config.toml
n_head = 2
activation = "tanh_gelu"
norm_place = "pre"
schedule = "wsd"
decay_shape = "linear"
seq_len = 1024
doc_mask = true
Each number is 500 + 50 x the weight over its row's rms, rounded and kept within 0 to 999. Layers, rows and columns count from 0. Numbers have three digits each. The size before them is the row's rms in percent of the matrix's.

# up: layer 3 MLP up, 256x64, rms 0.179, rows 202-255, columns 32-63
# down: layer 3 MLP down (transposed), 256x64, rms 0.162, rows 202-255, columns 32-63
up202 097:512464478559484480428531513477504506505375555518623431541475517411512446574501457570450449599475
down202 094:528477559480442537496510539473481549544532538510544499608507524519430561470388516458599444511471
up203 118:542480523514559571461470486502506470470470486577479476465416492417439610528554479597429523535503
down203 110:541593487559448549511501595499543568485420536541595623538468517442456488440482499469534569543533
up204 097:562483413360478469518496524551427545559455509552514459482580460555459546544544488465525439484541
down204 100:532423420422492470468536530490578480509489484567571430482517465569547462509504514443460532550410
up205 099:516505444444423425450499527528426531480535464522412456527521470446581566507569458492479461510555
down205 098:555526477459480443613530543488563494507532565504518578448436420544498437553487475443500543543423
up206 090:523498457444562523479538415501550544443446494513426491486513555478469529521560447544427568517471
down206 088:477523462496526467420517527501519572413443569473568459528454490510517523605495436464454548533510
up207 093:570508515573501576575569530597524489527486425470408530501409460489594520575514486478455497492498
down207 094:448535458518541479491517575457543509478508468484527514479407495604606493494377474514550478464456
up208 091:489523478444479571500492586433465521517538460510526435438521418525570463526563523500563486588465
down208 083:445448500549483481448406563557522443412511541454502524588489535467484569414516570444565552485487
up209 114:507505561488470563497538519505506528466518570619490456499472569503554495443588507466485468518500
down209 111:512584414549512555494456497552419478399536461534467444523547494576577484437481532474581551424499
up210 100:471512616499463526450476462540475493471535394554477543506531494513517448458522438521476543545453
down210 105:418461465491414482548441435497523456525453465503453527544513509504510424526482401540496469505431
up211 099:535509520547487470533454437513539499492569416521349524489527533450450640452446524505492503510554
down211 098:467546419473498549498525571614467544498488472451547435468530442393594449536566473534421529508476
up212 091:547457481513544572524535569543599512401545497528435596498520479572551444544515478529487553430585
down212 092:469419418593461605503570476514398532552479488478442570421481508579462485505480510429473560520484
up213 124:488427461458567479530505506427512447501501473500483490557453427635488547461479556560495443441436
down213 113:403519526533540531452537511526517526541527524458564483452402401577530516409541538532496461463423
up214 098:553498517412396482525509506546512474511560440505518459440515482457378455528474464453502578448503
down214 089:537504504478473437466488472476539442534512528547544436371398568575491508499418583533551537471534
up215 090:498594472547473576463528534523512445539535471544511474560507462494592496532517595371478454437427
down215 086:525462519419470470455501471415502527436542493460545549588617446443507473467437483487539436498465
up216 109:508496410509516523473412509553478472440509444473504398477542448621495516468445526404504596469502
down216 107:497633526423481484442495475473535533514509523479543464499482463545522472469454598478591443482579
up217 084:478576487460400497556475475540535501509514539526516400460426425435372528461455545465511526481588
down217 089:531544531555522574531525536537574600489499539564553547452504593625468508518454518447557576562462
up218 104:484480379501502451544487552473460426428524477554552524492502532480543479530528468513510526670476
down218 111:474472476456568450502511469414525557457576539395545497476562532613454517583434501468544452480536
up219 093:568552462519499589537521485556518473523466487482493488485394541515579436426523506434501506534493
down219 105:517528502514510472448483461444452494377592608456487488524511458540589473502528571419489524371584
up220 102:482501499568494575474599562483479508437534565501434489568476577363462551565439563463574454465501
down220 120:506417557517444547501537479516522518451569570512480463596480471492435494471434473570502538456476
up221 089:578498483479460494498574508564426530556414547545512502503495501478480494578487489476606571457449
down221 109:474464455462461535478463520592477443447510487519518501504539512555450376513573544492450506539540
up222 090:500400458492541572526491544619509532518480478575518482520520469470586424362507471532491536421527
down222 106:455484585533493522604431476458511585515550529453441539588490489549536412460514495537541446514580
up223 105:492512479529475537552482497532456494430541446461569452513430487544508441430459554524536496536490
down223 113:516485528555436458512538558504528446436441539470437577525600496510550435545601485528545585517462
up224 093:558498530465493554503456576502483475619461412484454501478456470483470584470558454516499353529516
down224 099:599527476517512465408430476436508419472485503511508493438622488528566487482591485483535560457455
up225 085:463447476466416429502450505499410544516504630567531468464543381550514527453582541588509463509567
down225 098:480593575542475494500567557469442581549538486468561503423399608492506526508490528489476564536533
up226 101:549490511508495446552560508539525563533530448593503417516400492511524511482387516503425442524445
down226 105:466515448577454494476480485443589541581448503549589497459528544520494513507508545538600462556560
up227 064:537462418496557531476543589485525493501507402503477498446558432474447506492456493527528462515561
down227 075:625510536491593489446465554444397429477572571465481550521642542440542542517497475459508531522527
up228 084:458572471435535466512629555461548517491504485475589523472423479513522496495481529448432538491589
down228 086:574510433438525512552523568439482406472575457505462552507466499494451552428515481514476488542529
up229 083:543530440494535480573549554483545550513451465596570498459534448479518567496568458452580487505465
down229 104:554447573502502439463448431454490434458558455408518491549495604465494425481426490477421477481555
up230 087:562491469370509500535451502484556511407464533540533455534533514531578541479576403437471628508491
down230 091:530428405452472534519476594597549514474502432529464434533539530564553485439574574560432495439480
up231 097:456410458539497473526501534541504596376441451494518508496577497479461520510587416491448559586525
down231 086:450551477502564611516439542511552475530462570559499486536504454508535536566579574434506467529511
up232 111:487458395502509507604459526562471526506444430559642428497504513502545519413541554469523483527447
down232 112:467485473477520485456469515571555526483554569495544608523552467474498477586486451503485456525513
up233 101:566517511468490585478489489479489501499493471451454491496503426466492491527478549472447577512559
down233 102:557465487535602464437495420523483571394477477490475501410430401475503474498510487484549515500454
up234 075:504539461598501428490608569561540514360564487437546498603472533553623516426524463491465527527510
down234 062:458409477475507405415494546472374479387473522536402499551447590509487429546473536516480505488449
up235 106:527494545547443474524525511498573533506516488552482604493513583433422567589463432574521462461483
down235 097:511546430490549470437441540412464461500533546514436408461440514492482552581552630506447437548498
up236 117:458482508535434547520473546456453459502505491481558434447502537523529596464585516515472495503585
down236 104:463490555561374547611559458639466461460493515513492498525457566391521450482457487440501545525565
up237 115:499500554536653504484527469535525493410480494604509539473489434550481480527540569544459521514557
down237 110:521497472484411577526421422452407466546510500487534517512496591451491587471528511469586600546492
up238 095:407477536586509596527456532474544495476436503535480503464459401463499470536556474509561502540452
down238 123:420550502505514605408463500476473490495497429542546423470503501568517428490556563511536492563547
up239 077:542480513435496525563526494540547602466525503536541496528473495573435481402429501467505485497525
down239 056:515472611477536465545530600404523460524452527527524577562520400551394474530481545463481479513576
up240 138:578507431457427492454421510461454481442446574429554434494566383498483528491448489417507541419512
down240 150:444453456512594554626432501516455516558462485574383490520461493529488434598510428501505548552494
up241 099:518492480505409466486493439551473521557413573464533469557498404464467455488504464396527504554614
down241 092:450526441487561490482437517467576510477543480486570548473497458463486487557513589468515442522547
up242 114:535404508555561478485505499458512453494489482546641461477515527428570501572414505387526472511495
down242 111:540616483516433432493516498509500482410457564392425585470480441471404433488507453552524497597466
up243 081:482576459545553539551521463532519490530475438516546452459586404545523530530489494530473465438510
down243 086:469537473612474461471469487547458458570510519465538478491444481425464425477504483585491538392471
up244 100:441493501439533511452518498469488543509413519541479447559524428503529458594533532498423430448590
down244 114:446516490466451501478508418540555431482461540484479539480527416529420472497429584508445452420526
up245 093:453502482538501462582531499456473495458423538548517389333497488502472548525527545484490562499356
down245 088:445504518432467496572444539480508543509528457507439570468525478502542444552505481443537531440551
up246 122:475537354495527570502459515536460470448491559596564475526608557510394463509547440506494573483549
down246 115:476533474475565509484628480499511470440495472474488431467456496551511552563604502527544539503501
up247 103:451452606493479538543513491462577461561450502537461471476520464464473490576592515442546458478606
down247 108:425392495545574503497531499507558412569481535492470434515509483448475531539589540476506465518539
up248 094:460468498555563574553520481529456510487558389488505435452502468544468535439458478410535414534558
down248 096:503447420565522586532439529595528496547584521564500557440498423603433483472539510529516533508533
up249 101:518488468510525464430407496434435468464475425556467644449484503493454535529480493481508435507474
down249 086:520516558445518516589597508515539530417468475485528420493550486513497548454427514427480477569429
up250 119:501467458510596433478585459605414536491433557521466492444507462466541477464534427588504488586486
down250 108:433487475541492481421596458490501455441479569517490497468465444523478528386497521519480553387462
up251 099:484423443549472650520530537559547469513463474598462475541489493512553439463486532574452455556464
down251 098:523463488519517498455491486413520471487521457545520399552490448500546435417468520472458507522573
up252 100:511478485502389467493478468454577521480509463507508412572573566477475521569533551504443564525477
down252 101:493596454427496524508506518476534529552428499489514527403473450552481470456426609519536487519464
up253 113:355554485500562493492489480520508548552497495515487512459572436629526488527490485417456447468524
down253 105:519548468516539414534439479629535503575449515529508476567490472416564566494497502506462485398542
up254 099:413478524464505537453522491599568552559456477550494524485489550549491457599429418524558520512522
down254 099:494595568447488436483545448435492482611479436439526531422548554464430621471516429544584534440547
up255 109:575470552521508453436567530435468494434398575489581419543518540486529508408586474512504552544503
down255 104:572500470499468457544507468516501520531533438485577456450394487445549441507518490482427609526390